config = dict(
    head_dim=128,
    qk_norm=False,
    extras=['capped logits'],
    init='uniform',
    decay_fraction=0.766,
    train_tokens=901400000,
    max_steps=7774,
)
Each number is 128 + 32 x the weight over the matrix's rms, rounded and kept within 0 to 255. Layers, rows and columns count from 0.

# layer 7 MLP down (transposed), 704x256, rms 0.15, rows 314-380, columns 96-127
[[133 153  94 158 132 212 126 186 134 200 108 112  99 134 114 151  87  64 138 204 141 111 159 112 169 169 164  88 117  87 112  65]
 [ 63 204 140 104 134  88  85 126  91 134  98  63  83 140 136 121 142  76 144 171  89 162 116 139 136 156 164 106 125  76 169 124]
 [150 132  86 152 138 102 137 104 134 133 152 104 137 111 137 122 144  92 167 107 179 107 125 198  89 127 119 110 121 148 162  80]
 [ 96 143  97 159 119 150 162 148 129 128 140 131 144 184 149 145 125  36 164 219 149 161 147 149  94 118 209  60 127 143 142 162]
 [154 161  53 180 106  99 165 141 145 108 122 180 124 166 155 195  97 151 126 110 128  90 120 100 122  81 110 127 160  98 138 115]
 [131 127 116 128 133  89  80 185 159  93 130 149 109 155 162  95 148 121 161 131  99 115 118 144 162 129 166 178  99 142 100 135]
 [124 119 125  99  95  95 127 127 110 192 103 118 145 119  94  89  89 144  84  93 109 130 162 134 105 175 132 154  80 151  87 109]
 [132 135 110 134 196  82 103 118 105 104 148 117  86 127 165 122  77  56 102  94 167 107 107 118 121 124 140  88  86  87 144 133]
 [127 114 134 126 185 158 105 117 109 141  86 139 142 126 158 148 150 172 105 137 109 153 140 116 125 170 182 152 110 108  97 120]
 [115  85 115 121 155  80  88 146 117 121 159 122  96 152 162 154 159 140  75 130 202  40 118 163 113 107  99 105 150 122 115  81]
 [121 101 117 117  94 158 129 115 137  81 160 151 126 103 158  76 146 123 125 116 112 104 105 144  64  85  43 150 132  80 105 114]
 [ 88 163 141  83  94 102 130 122 183 157 149 174 156 133 126 178 121 142 134 110  99 149 171 147 139 141  72 143 112 155 161 112]
 [158 139 137 123 154 102 119 117 142 127 145  98 121 139 155 161 128 123 112 122 178 129 163 149 153 132 189  63 133 151 111 119]
 [145  81 138 135 125 102 129 136  57  97 175  90 139 162 118  94 115 123 162 207 106 138 137 131 122 139 148 105  83  63 118 125]
 [175  90 135 127 101  94 137 156 127 119  92  76  81 137  95 159 123 123 107 145  31  96 129 136 106 128 146 142 136 158 112 163]
 [103  58  83 112 123 117 195 100 167 124 144 167 166  87 123  47 136  91 158 144 122  88 177 165  96 131 123 126  87 124 116 159]
 [140 112 138 121 165 128  93  90 185  99  98 106 155 107 177  85 146  76  90 117 115 105  95 118 168 107 144  72  87 129 131 143]
 [120 136 152  43 114 249  70  84  84 144 125 103 126  82 106 164 132 180 144 139 122 136 133  91  99  70 135 150 122 131 110 159]
 [100 178 129 143 132  71 167 141 144 101 174 126 110 132 144 101  88 133 125 108 116 103 140 179 126 157 154 123 111  86 144 134]
 [143 128 155 112 110 135 148 115 172 120 128 122 111 118 114 101 116 149  16  72 150  80 130 187 165 122 179 102 103  88  86 132]
 [121  93 143 134 132 144 113 120 189 146 147 152 140 119 141 147 126 154  80 128 205 123  86 154 121 153 157  82 120 119 161  84]
 [ 94 137 185 133 139 116  74 130 140  98  69 165 123 118 165 133 115 179 110 153 146 142 122 129 137 143 149 130 117 102  85 143]
 [125 135 142 137 191 148  51 148  76  97 111 159  56 104 106 102 163 138 101 174 106 191  96 118 160 110 127 113 169  95 101  98]
 [136 129 117  87 133 212 123 120 192 132 120 165  70  97 111 113  51 121 124 152  94 123 144 156  85 133 123 190 172 129 104 109]
 [148  56  92 127 104 121 152  64  91 137 138 113 104 144 176 155 124  74 126 112 192   0 107 165 129 117 105 159 106 106 166 115]
 [207 153 138 155 131 194 104 112 127 145  99 111 154 163 134 199 140 112  86 122 115 178  80 146 136  95 100 149 148 133 161  90]
 [123 105 106 133  70 166 130 119 143 156  99  97  73  34 130 126 134 153 143 100 121  63  81 113 120 126  95 134 112 136 103 109]
 [174  73 117 105 115 129 132  84 116 123 108 110 132 109 127  96 102 116 128 157  60  79 142 158  78  90  99 137 127 129 153 125]
 [132  89 119 174 108 149 166 160  48 181 149 127 147 144 133 134 153  81 109 149 119  55  93 151 157  88 126 102 144 119 140 165]
 [116 124 101  96  90 148 158 169  98  73 144 101 145 104  88 126 135 154 155 151  72 100  85 205 152  85  94 116 131  81 176 177]
 [116  46 130 157 128 120  64 111 125 112  77 128 149 130 151 127 112 151 172  99 155 121 168 157 158  65 135 118 121 100 114 108]
 [ 95 124 173 145 152  93 161  90 118 153 129 131 128 149 126 115 113 140 149 135 137 119  78  77  59 107 162 105 137 203 155 106]
 [143 132 120 170 161  52 134 131 144 151 192 182 136 142 110 131 129 131 142  92 198 126 133  42 190 169 106  50 114  91  96 190]
 [ 80 178 109 149  96  99  96 162 131 110 142 117 150  98 131 130 160 109 133 140 143 132 113  94  91  63 141 155 148 131  93 147]
 [133  99  76  90 169 135 120  91  62 146 164 123 169 106 124  98 142 134 121  96  65  35 168 125 113 145  86 131  86 117 101 164]
 [100 109 126 147 151 153 128 101 202 115 144  93 116 132 131 101 133 101 191 105  82 128 150 120 128 120 151 147 169 122 106 145]
 [132 159 124  77 144 105 174 117 165 113  95 150 162 139 161 157  83 156  89 189 127 149 147  91 124  98  72 154 126 133  86 109]
 [ 78  68 102 132  90 117  54 157 222 154 188  79 120 178 143 140 132 158 128 135 139 145  94 175 116 104 206 176 122 197 147 162]
 [ 97 132 127 146 150 119 165 117 129 125 110 120 179 149 116 132 118 145 126 138 155 107  58 116 141  83  71 112  90 104 115  97]
 [136 138 128 140 124 136 158 119  99 124 156  93 139 127  75  86 116 130 168  51 111 110 140  53 114 124 182 134 139  92  94 103]
 [ 86 117 170 101 136 138 124 156 209 123 189  32 115 151  80 120  82 124 150 160 181 114  92 116 106 117 155 118 104 119 129 176]
 [123 167 121 165 131 131 128 157 116 138 173 135 157  80 160 133 157 118 128 138 222 130 110 119 132 182 117 108 151 149 178 123]
 [163 100  94 102 171 164 153 153 116 135 232 169 137 144 131 116 117 143 150 102  85 152 117 226 126 152 115 128  93 113 156 164]
 [100 135 141 175 167 130 102 150  89 104 173 153  50 162 121 167 127 154  58  53 103 133  87 113 150  98 119 128 175 146 120  91]
 [143 102 117 110 140 100  76 115  52 163 122 143 145 169 106 139 107  78  77 197 115 119 176 100 162  93 135  55 157 157 109 119]
 [151  94 136  78 139 125 126 114 144  51 159 145 170 105 138 120 152 128 158 128  68 145 117 156 128 116 129 121  97 118 133 164]
 [141 108 133  74 132 107  98 167 185 131 141 130 155 149  58  89 131 142 116  49 112 179 139 141 176 134 120 139 116 188 121 157]
 [125 141 101 103 142 155  96 154 176 198 104 147 172 101  96 127 104 185 151 109  63 155 125 145 140 154 157 145 140 170 146 129]
 [167 125 101 166 189 133  99 130  87 135 114 172 171  50 194 113 151 158 142 146 158 109 109 105 127 150  75 126 162 107 135  74]
 [163 130 107  88 145 160 105  78 135 141 130 137 118 137  72 115 113 145 141  91 142 123  99 143  96 108  96  99 106 147 111 140]
 [ 86 134 108 187  97 126 124 127  96 150 172 193 124  97 216 121 152 141  90 108 106 122  99 140 109 133 102 194 130 155 139 149]
 [126 142 107  66 156 156  81 150 116  89  65 141  87 171 114 117 205 141 175 118  74 101 143 125 128 156 152 140 131 141 175 126]
 [191 112 155 174 157 127 150 106 119 152 109 132 104 126 170 133 128 124 102 177  83  79  94 171 147 123 150 114  90 121 132  93]
 [151 189 117 147 167 157 120 132 164 145 129 118 118 102 194 173 136 123  86 180 115  97 146 133 103 107 104 182 125 125 179 110]
 [134 131  95  68  57  68 120 108 142  97 122 159  62 142  58  91 163 119 157 123 135 102 212 160 107 156  69  75  87 133 127  90]
 [131 132 146 153 145  87 118 197 117 150 105 105 123 131 129 167 155 111 125  94 111 159  91 153  85 151 140 122  70 116  88 131]
 [143 144  70 133 149 117 135  48  85 169 170 197 102 151 130 135 162 136 151 165 171 116 152 164 168 176 143  59 130 127 130 189]
 [142 122 184  67 123 199 122 194 109 125 128 102 148 151 104 122 106 137 135 134 128 194 107 127  66 138 142 106 120 109  75 158]
 [121 119  91 121  74 136 143 129  74 175 149 158  59  98 133 175  97 113  70 137 127 120 126 101 130  91  55 118 149 234  82 131]
 [149 144 112 152 100 183 113 128 152 150 125 120 129 116 124 134 152 120 115 175 116 168 119 107 145  79 147 120 114  99 143  61]
 [142 153 135 158 149 115  97 170 119 146 145 114 176 176 137 139 174 178 140 102 148  88  94 125 174 121 195 103  50 141 101 103]
 [ 93 172 150 153 118  76 146 123 184 133 131  53 152 182 122 167 117 131 156 163 108 197 165 107 201 172 153 116 144 152 146  92]
 [121 109 193  98 132  84 113 132 143 127 104  95 120 140 124  82 145 114 140 151 127 125 198 145  92 186 200 129 153 163 137 124]
 [124 112 155 201 162 148 139  89  97 110 101 109 135 135  67 148 138 149 122 132 128 141 111 126 117 129  73 121 133 117 169 107]
 [140 113  98 121 115 118 133 123  51 174  32 217  97 143 120 131  74 112 116 145 100 129 151 182  87 137  73 144 164 136 152 132]
 [118 139 107 122 106 176 169  92 169 113 137 152 110  87  43 161 135 125  93 163 179 134 161  90 124 122 119 178 135 131  86 106]
 [164 163  99  80 142 160 144 123 158 115 132 109 172  69 113  98 167 130 156 135 109  93  92 150 154 128 125  93 157  87 151 133]]
# layer 7 MLP gate, 704x256, rms 0.151, rows 315-381, columns 96-127
[[156  59 127 143  93 160 219  80 150 118 130 156 150 118  67  79 123 161  53 187 128 105 168 128  66 168  64 154 127 196 134 156]
 [133 157 156 111 137 136  94 143 127  89 109 122  92  92 112 157 142 125 132 140 125 102 132 179 127 116 170 181 104 126 101 143]
 [154 210 135  87  96 125 142  54 175  57 134 123 141 100  96 131 132 120 130  94  44 119 133 133 143 128 117 180 108 163 104 108]
 [ 56 146 193 101 163 151 162 165 158 135 150 149 174 111 150 136 196 152 117 123 172 119  82 161  90 170 164 110 172  94 152  71]
 [132 113  81  92 101 158 102 103 133 120 143  75  90 104 144 123 140  98 185 120 195 135 142 139  88 115 118 127 162 147 167 102]
 [122  78 150 117 187 133 154 117 103  62 166 137 157 130  98  79 155 129 144 149 131  90  71 112  76  61 104  89 182 117 116 117]
 [105 166 114 150 137 167 120 175  95 117 115 136 134 112 160 118 130 148 123 132  77 130 113 136 110 121 141 116  91 105  83  66]
 [123  94 100 131  63 176 142  85 143 158  67 138 139  83  96 136 133 152 125 180 113 182  86  57 147 148 135 107  92 121 152 110]
 [101 157 154 125  36 103 153 127  85  85 112 184 174 169 147  96 133  99 138 126  64 155 144  95 152 143 180  98 135 138  91 138]
 [ 83 134 116 119 117 111 137 160 141 136 114 168 133 110 123  83 125 169 125 129 144 150 119  91  96 169 157 115 131 133 110 140]
 [ 97 119 118 111 124 123 114 146 136 188 149 141 118 139  92 124  85 129 143 145 110 116 156 153 158 144 163 171  90 136  93 116]
 [ 91 143 121 119 180  75 130 106 112 127 108 184 131 111 149 189 110 115 148 121 185 140 161 137 111 139 134 117  73 137 120 149]
 [105 133 137 121 180 133 195 137 159 115  86 163 130 181 168 142 110 152 126 146 164 145 140  84 125 202 171  95 136 121 120 155]
 [ 91  95 110 131 114 169 175 134  86 134 190 120 146  95 116 109 124 129 160 110 176 172 145 114  96 122 125 159  92 125 162  92]
 [166 161 141 114 129 142 147 143 119 166 131  28 152 127 165 154 106 105  30 151 121 118 205  48 169  99  84 172 128  74 113  61]
 [151 194 182 144  88 101 144 123 161 143  35 103 176 130 127 147 193 107 135 148 113  99 125 196 188  46 153 161 127 142 100  72]
 [150 116 159 113 144 142 118  76 165 145 105  91  94  53  86 123 145  63 191 106 148 174 154 109 142 128 168  67  85 126 113  87]
 [ 75 107 102 115 124 121 137 144 158 177 133  87 102 164  94 162 159  92 115 130 110 104  56  92 161 147  73 139  93  98 144 118]
 [136 149 153 124 178  78 133 179  94 124 136 153  93 116 143 160 182  14 158 121 159  94 201 114 111  88  99 183 110 158 119 144]
 [ 92 110 112 121 105 130 130 181 198 125 131 179 138  38 142 107 141 151 122 171 139 146 116 106 148  64  50 117 139 221  64  94]
 [126  82 152 123 139 145 138 100  86 112 140 153 163 148 146 140 122 121 114 166 139 124 123  72  67  79 116 119  98  34 140 119]
 [172 150 112 154 116 137 176  81 128 114 136 125 114 122 131 115  64 141 104 144 173 170 157 126 102 136 117 155  89 159 125  96]
 [127  96 119 170 225 147 204 133  95 146 113  85 126 145 146 113 158  70 144 157 160 156 137 131  83 211 128 101 124 146  27  85]
 [129  36 162 132 107 168 170 130 112  88 131 122 159 169  88 109 112  82  84 117 213  97 130  81 166 123 139 125 122 105 171 127]
 [ 85 118 138 133  79 117  83  85 133 158 170  86  93 108 100 143 124 109 106 197 160  98 137 115 169 176  79 143 108 129 128 108]
 [ 94 155 136  85 144  57 140  86 111 120 136 168 178 145 108 140 119 122 120 138 144 131 120 101 169 111 151 106 112 126 153 146]
 [118  79 147  90 179 150 106 126 141 172 130 129 117 110  89 146  91 170 125 186 137 124 151 134 119 121 126 130  84 123 131  83]
 [141 131 117 135 152 156 119 125 125 172 179 133 142 123  78 166 103 136 173  77 137  83 185 202 110 102 114 184 114  54 153 143]
 [ 58 133 184 146 160 182 134 140 173 127 127 123 103  82 137 158 108 140 139 114  94 164 127 110 106 109 157 120  81  87 144 101]
 [160 125 212 119 102 121 173  92 119 122 127 159 101  66 153  84 139  75  89  74 147 116 160  74 124 142 120 123 112 110 117 171]
 [191 225  92 144 133 116 106 141 118  67  79 119  66  76 162 162 161 111  87 140 127 143 148  63 148 181 168 141 170 136  64  83]
 [ 94  94 153 112  97 149 133  92 123 110 140  67 138 110 195 102  87 128 247 141 148 147 128 139  58 131 148  79 139 144 150 115]
 [163  74 117 130 170 100 159  98 126 102 137 156  86  98 208 161 143 158 138 150 126 135 133 131 142 125 130 136 164  98 112 111]
 [115 106 137 102  96 177  79  91 108 213  85 125  65 111 135 182 149 118 129 191  97 129  73 124  66 117  96 120 131 116 144 151]
 [ 68 142 143 105  93 104 134 142 124 136  98 128 132 114 196  65 156  91 117 126 160  86 107  93 181 149 143 130 130 140 153 155]
 [120 135 174 132 139 105  79 135 100 135 134 127 117 109 151 137 157  88 111 174  96 144 128 182  76 142 130 162 156 141 167 110]
 [146 141 136 103 127 146 149 159  95  96 163 132  82 153 130 119 175 117  84 135 150 154 156 111 159 109 162 167  97 173 156 125]
 [193 135 129  87 154  42 203  86 158  94 108 128 151 167 103  86 153 123 159 115 111 150 141 174 137 138 123  80  51 136  58 120]
 [186 170 112 132  70 149 104 129 159 122 148  65  68 134 134 124 128 132 166 129 130 102 124  55  99 154 131 124  96 145  87 136]
 [ 97  85 117 128  97 168 157 164 167 104 151 114 141 117  98  47 114 152 178 134 124 115 210  56  44 173 177  98 116 127  92 158]
 [144 143  97 146 109 130 133 148 137 109 155 116 156 124 102 147 154 133 167 119 143 181 141 129 115 119 109 114 129 134 120 150]
 [143 160  69 120  79 183 143 112  67 135 179 169  99  99 127 122 129 144 136 100 147  91 126 152 142 114  90 125 106 122 140  97]
 [136 130 114 132  74 120 169 168 160 138 136 116 113 130  81 104  93 119 162  92 130 152  86 126  60 122  92 124 125  25 125 157]
 [ 87 101 136 153 180 161 185 117 194  97 105  98 156 135 140 137 173 185 119 232 144 112 117 126  70 165 100 112 119 132 178  81]
 [ 76  92  66 111 149 158  89  64 121 146 117 129 155 155 143  85 111 112 159 205  84  90 176 151  89 160 106 166 154 158 115 108]
 [147 121 105 165  96  95  84 159 120 138 117 118 123 141  97 130 111  59 116  47 172  65 183  78 132 145 147 126 153 150 130 162]
 [180  77 126  94 105 130 131 115 164 140 131 209  84 134  51  83 134 135 128 188 173 175 115  92 141 144 143 100  86 185 113 167]
 [ 96 145 174 125 139 102 119 134 180 104 121  82  76 120 170 141  97 123 139 129 113  84 123 102 112 140 159 128  93  64 115 135]
 [110 143 148 110  45 160 145 115 120 159 105 101 174 113 168 131 155 143 145 167 118 135  69 152  92 114 106  90 128  89 104 103]
 [126 141 128 143 205 140 101 119 167 136 104 130  76 121 113  79 142 187 116 175  90 116 171 185 162 106 133 152 184  62 121 103]
 [155  89 166 169 130 125 148 102 122 136 140 106 147 143 119 133 127 131 151 173 154  54 143 143 108 103 101 164 172 127 142 163]
 [ 60 181 119 159 132 139 168 135 153  83 128 120  94 158 160  73 124  80 125 107 133 123 164 121  85 111 147 130 102 134 160 120]
 [133  92 114 180 185 141 132  97  94 108 111 126 111 162 117  86 161 188 122 202  73 148 213 143  96 112 117 143 151 134 148 126]
 [100 189 129 149 186 147  95  75 136 145 139 149 155 149 167 114 153 158 105 121 132 146 124 137 115 151 118 156  87 129  78  86]
 [ 96 140 127 104 124 155 140 129  91 151  85 133  85  62 113 198 178  92 118  67 156 170 119  70 150 110 195 174  36 108 132 161]
 [142 154  75 177 151 134 160  34 131 123  77 115  94 168 151 120 135 121 114 152 101 100 125 181 153 162 170  48 121 120  76 148]
 [ 97 103  58 159 156  95  59 132 105 135 135 129 119 142 164 113  99 137 130 117 168 111  70 152 102 138 125 107  86 134 106 140]
 [105 111 187 100 134 123 127 177  90 138 184 160 118 120 132 115 174 119 111 178  71 129 162  83 143 106 160 135 130 133  98 144]
 [113 121 136 118 154 113 151 120  83 128 116 144 114 105 139  75  72 127 122 162  99 106 150  85 148 115 173 103 132  69 135 149]
 [ 88 111 124 142 122 146 101  48  77 122 144  98 165  99  81 151 118 139 120 108 133 115 132 111  89 127 130 143  95 117  68 230]
 [153 130 151 125 125 150  84 130 124  99  93 165 108  61 136 110 157 164 132 124 117 109 132 184  89 159  91 126 149 114  98  81]
 [143  99  50 144 128 255  99  87 187  72 183 132 125 130  95 131  99 172 170 182 166  96 124 167 178 115 152  72  96  94 173 140]
 [124 144 110 169 178 124 155  85 122 130 118 135 125  69 119  93  77 172  83 135  56 131 132 126 100  60 158 135 211 174 130 123]
 [110 146 126  99 149 136 151 143  87  69 170  53 133  87 196 122 115 107 145 139 119  91 181 138 147 142 168 125  94 120 170 149]
 [ 70 140  85 104 130 121 141 152  45 128 154 155  85  86 131 155 170 169 125 156  94 143 128 103 139 123 190 119 139  49  93 120]
 [113 134  99 148 128  83  69 116 174 116 144 150 111 132 179 174  96 165 141 137 120 132 170 136 149  92  79 149 116 200 173 134]
 [ 79 116 117  75 228 139 127 139 126  86 129  92 128  79  96 142 129 119 117 185 135 100 150 150  78  49 129  89 113 125 191  93]]
# layer 7 MLP up, 704x256, rms 0.158, rows 315-380, columns 96-127
[[153 124 142 168 131  48 196 147 150 151 143 203 100 118  89 169 172 184 136 104 145 167 156 101  83  87  95  90 116 163 146  85]
 [161 110  80 192  95 142 152 112 179 108 125 168  94  89 139  81 111  97 150 147  88 123 153 120  77 134 102 101 108  96 145 158]
 [108 128 151  80  85 134 117  92 116 144 133 127 104 126 140 135 159  66 160 117 107 142  97 143 158 113 117 124 103 132 125 211]
 [132  85 132 123  93  94 153 168 131 125 156 151 176 179 138 137 139 121 138 188 136 134 160 165  88 144 122 144 168 105 110 162]
 [113 212 107 119 127 167 138  73  50 174 102 135 105 147 116 150 161 122  64 112 154 152  83  70  97 124 119 112 120 120  94 116]
 [162 129 104 134 113 202 156 106  60 113 145  82  74 130 149 161 126 203  54 147 105 114 138 123 149  66 129  82 195 163 134  72]
 [150 158 126 138 101 176 179 148 108 156 156 113 117 133 201 116  80 106 136 126  49 115 115 153 124 111 177 142 129 133 122 107]
 [138 155 155 157 148 165 104 126  70 209 116 171 137 147 141 169 160 148 161 103 119 134 145 132 125 189 138 185 176  76 128 121]
 [ 94 135 130  82 148 100  61 149  94 141 152 143 122 148 130  98 119 151 112  64 195 129 128 159 112  77 153 119 115 191 136 131]
 [137 127 117 125 200 162  99  47 151 143 117 143 187 195 163 144 191  68 108 125 112 147 159  90 163  98 146 102 134 126 123 151]
 [137 121 127 125 191  91  71 111 146 123 106 128 101 115  65 148 135 109 112  98 124  84 154 132 129 133 146 133 169 185 175 152]
 [130 116 103 163 126  98 115 161  98 103 106 135  81 117 132 104 123 116 120  79 190 143  85 132 113 107  80  62  75 138 134 175]
 [170 117 161  88 116 105 120 148 105  79  92  93 157 139  96  92 187 139 178 132 159 109 116 151 148  90 146  89 110 112  92 113]
 [147 127 132 183 153 147  82  90 141 110 163 111 158 143 138 107 102 130 106 199 117  88 136 162 103 128 119 152 137 145 112 109]
 [129 134 137 106 165 174 129  99 134  95 148 162 147 178  95 112 190  93 176 107 192  99  82 141  85 110 152 143 130 160 137 119]
 [195 144 167 139 173 103 110 134 165 222 158 123 118 112  95 106 150  69 126 100 119  85 180  82 130 180 111 118 136 130 135 182]
 [106 151 140 137 132 212  86  94 114 100 159  98  92 126 124 140 167  93 119 152  90 124 112  63  97 110 119 152 113 164  88 165]
 [147 115  98 144 132 138 116 102 154 118 132 128  98 187 169 140 123 204 161 123 134 131 151 147 137  92  98 176 143 108 176 147]
 [160 123 101 142 112 182 141  89 181 133  98 171  74 137 129 103 131  76  99  60 121 138 179 193  84  91 120 129 202 122 159 150]
 [144 164 160 124 120  93 187 101  54  66 145 137 142 115  71  91 181  95 150 135 120  71 212 162 152 138 105 105  86 128 168 184]
 [109 132 130 132 107 169 101 110 114  61 109 171 176 119 157 177 153 192 204  77 130 131 176 105 162 175 136  82 145 162 144 161]
 [ 92 115 173 135 112 193 164 139 162 157 160 131 160 121 116 127 191 151  71 107  94 130 142 171  57 122 138  65 130  94 105 168]
 [129 137 156 128 153 143 171 177 167 167  77 134 118  50  93 121 128 158 141 109 167 107 159 110  87 118 161 156 172 164  93  85]
 [ 95 209 155 163 121 147  89 145 132  65  46 171 100 105 101 141 162 128 135 105 105 137 103 136  77 125 134 118 117 169 111  56]
 [112 129 134 130 119 147 117 112 142  95 138 152 145 151  62  95 173 128 164 137 140  74 137  58 165 123  93 104 176 160  87 137]
 [136 135  67 159 131 220 116 140 122 130 107 144  77 113 145 183 144  99 106  89 143  67 150 150  91 138 124  87  94 175 118 117]
 [201 120 112  57 118 197 133  89 116 187 197 120 141 197 135 149 122 113 181 112  96 119 149 196 105 122  73 136 151 156 157 115]
 [168 143  91 127 137 196  95 143  90 109 126 108 123  97 123  75 117 108 137 137 129  95 135 168 108  93 133 109  88 137 105 116]
 [148 123 159 113 113 161 104 169 153 148 112 120 174 117 132 177  39  99 103 111 120 149 159 129 115 155 133 112 148 166 125  81]
 [130 137 138 119 136 158  55 204 158 175 120 181 124  85 149 102 106  89 132 119 106 139 120 102 153 142  91 137 172 138 112 146]
 [117 115 156 140 133  99 116 104 120 142  89 134  79 135  88  99  85 110  96 174 124  96  79 158 146 118 169  91 126 186  90 129]
 [190 100  58 211 126 118  84  89 129  77 139 114 117 116 151 149 100 134 148 119 130 112  71 146  86 110 163  86 175 107 114 138]
 [ 94 180 127 129 111 157 138 115 122 122 154 156 108 146 104 110  98  94  95  65 108 137 116  78 158  95 115 111  95  87 135 109]
 [ 97 142 100  93 105 100 139 123 140 128  89  92  84 115 155 171 133 148 124 141 140 157 110 140 124 119 150 175 178 116 106 128]
 [135 161 142 106 112 120 116 116 217 119 168 130 121 119 139 103 129 163  96 133 136 120 178 125 145 107 149 121  73 131  66 118]
 [116 169 162 145 127 121 138 150  90 115  92 125 183 156 150 169 121 101 143 140 111 123 100  73 156  98 186 113 175 100 125 171]
 [118 131 132 109 117 109 106 140 135 109 126 113 138 130 149 152  61 155 178  94  94  51 173  52 178  80 168 170 106 100 129 176]
 [ 78 143 129 148 140  59 137 181  92 103 148 124 182 192 148 204 120 145 152 122 182 168 112 110 141  87  83 164  66 189 137 171]
 [124 159 181 175  59 169 120 136  93 126 116 148 108 145 103 137  70  69 107 126 100  75  72 104 111 148 116 182 156 103 159 149]
 [ 78  57 104  57 123 111 155 114 131 135 193 146 151 118 118 126 113  73  81 143 157 143 136 147 155 176  89 150 141 120 188 135]
 [ 73 146 172 111 101 102 146 158 163 123  85 152 121  68  88 119 104 120 150 144 121 107 161 168 122  90 136 117  91 204 151 119]
 [117  61  89 142 181 178 183 211 141 130 189 160 165 118 140 189 162 170 108 154 117 135 136 114  97 151 118 137  87 107 139 110]
 [166 141 158 137 162 125 217 154  80 192  92 159 133 127 146 167 111  92 131 150 103 121 132  93 129 122  72 179 140 153 142 111]
 [201 133 132 136 155 114  60  97  78  96 158 149 123 126  92  93 122  66 114 103 128 127 118  87 164 118 117 103 229  97 115 120]
 [110 191 120 129 139 205 142 100 124 162 143 113 163 145 141 108 135 139 172 118  71  93 162 111 113 115 201 119 134  71 133 126]
 [200  87 104 116 153 131  97 162 146 171 176 131 148 172  89 124 175  71  80 161 121 167 192  97 115 146 102 180 186  96  78 176]
 [ 67 133  88 126 123 104  85  99 161 148 145 130 125 162 121 104 120 148 149 107 137 130  71 113 145  73  98  36 161 177 158 143]
 [160 117 150 127 109 144 125 129  94 136  81  80 120 118 121 164 169 148 154 161 100 118 114 137 152 137 110 236 108 136 136  55]
 [102 110 209 109 120 176 162 142 139 116 106 123  95  77 111 145 116 137 117 152 134 150  64  87 123 135 166  46 126 158 130 130]
 [119 159 145 121 164 173 104 127 138 148 123 140 143 104 130 137 117 137 107  97  68 146 179 149 150 122  95 131 117 175 148 177]
 [116 110 203  36 183 158  93 151 122 171  63 135 172 156 123  53 161 152 172 187 105 149 151 153 102 112 143 132  94 157 174 137]
 [170  93 183 113 140 120 157 109  73 131 144  88 104 130 153 134  99 120 147 152 110  79  63 168 158 143 174  75  97  95  81 114]
 [ 94 156 127 143 141  66 120 107 113  47 104  92 137 166 130  59 215 110 138 143 116 133 106  69  79 163 128  70 169 156 136 101]
 [193 165 100 145 142 133 119 126  88  85 148 105 181 137  88 118 150 183  85 104  87 171 133 118 137 155 112 133  85 170  43 170]
 [ 96 158 106  53  54 116 161 115 151 144 202 118 167 120 129 106 101 101 148 163 127 130 131 177 154 104 144 132 132 112  91 111]
 [144 103 182 111 129 150 118 152 103  83 107 103 133 169  66 155 157  93 158 188 111 131 147 164 123 152 135 105  73 157 138 129]
 [155  66 104 160 118 169 117 129 105 152 130 107  98 134 129 107 105 153 190 107 156 102  97 158  96 103 172  99 114 120 114 114]
 [ 70 132 155 153  88 135 116 147 148 160  86  69 141 120 118 168 168 159 120 132 155 171 141 101 101 151 155 135  99 147 146 128]
 [207 172 149 123 159 144 115 181 140 128 128 164 108 123 139  96  94 130 127 141 130  79 154 160 148  68 114 138  97 132 181  51]
 [161 101  71 132 171 119 151 110 120 136  94 127  99 166 167 146 191 149 145 123 150  75  74 123 103 110 114 198 129 189 135 140]
 [ 99 116 149  98 147 134 190 129 120 119 128 121 127 152 109 163  79  93 126 155  92 127 103 108 208 133 150 136 147 111 116 212]
 [124 150 170 112 107   9 150 118 174  88  68 179 198  88 115 185 158 133 186 146  86 150 165  98  77 117 151  97 108 118 121 174]
 [ 71 123 184 185 146 137 108 144 129  90 152 177 144 108 123 147 107  93 198 105 137 112 153 128  95 160 141  59 154 171 148 201]
 [ 81 104 119  85 136 142 145 112 126 127 122  71 101 216 174  84 112 165 189 151 176 138  94 113 134 170 178 152 167  88 167 112]
 [132 126 106 167 155  78 136  96  90  59  84  82 114 118 104  66 118 114 100 157 143 142 133 108 133 184 126 131 204 133 135  88]
 [133 140 188  79 126 130 151 118 139 143 171 149 115  69 115 152 135 158 137 111 121 105  73 162 144  98 130 116 128 123 134 127]]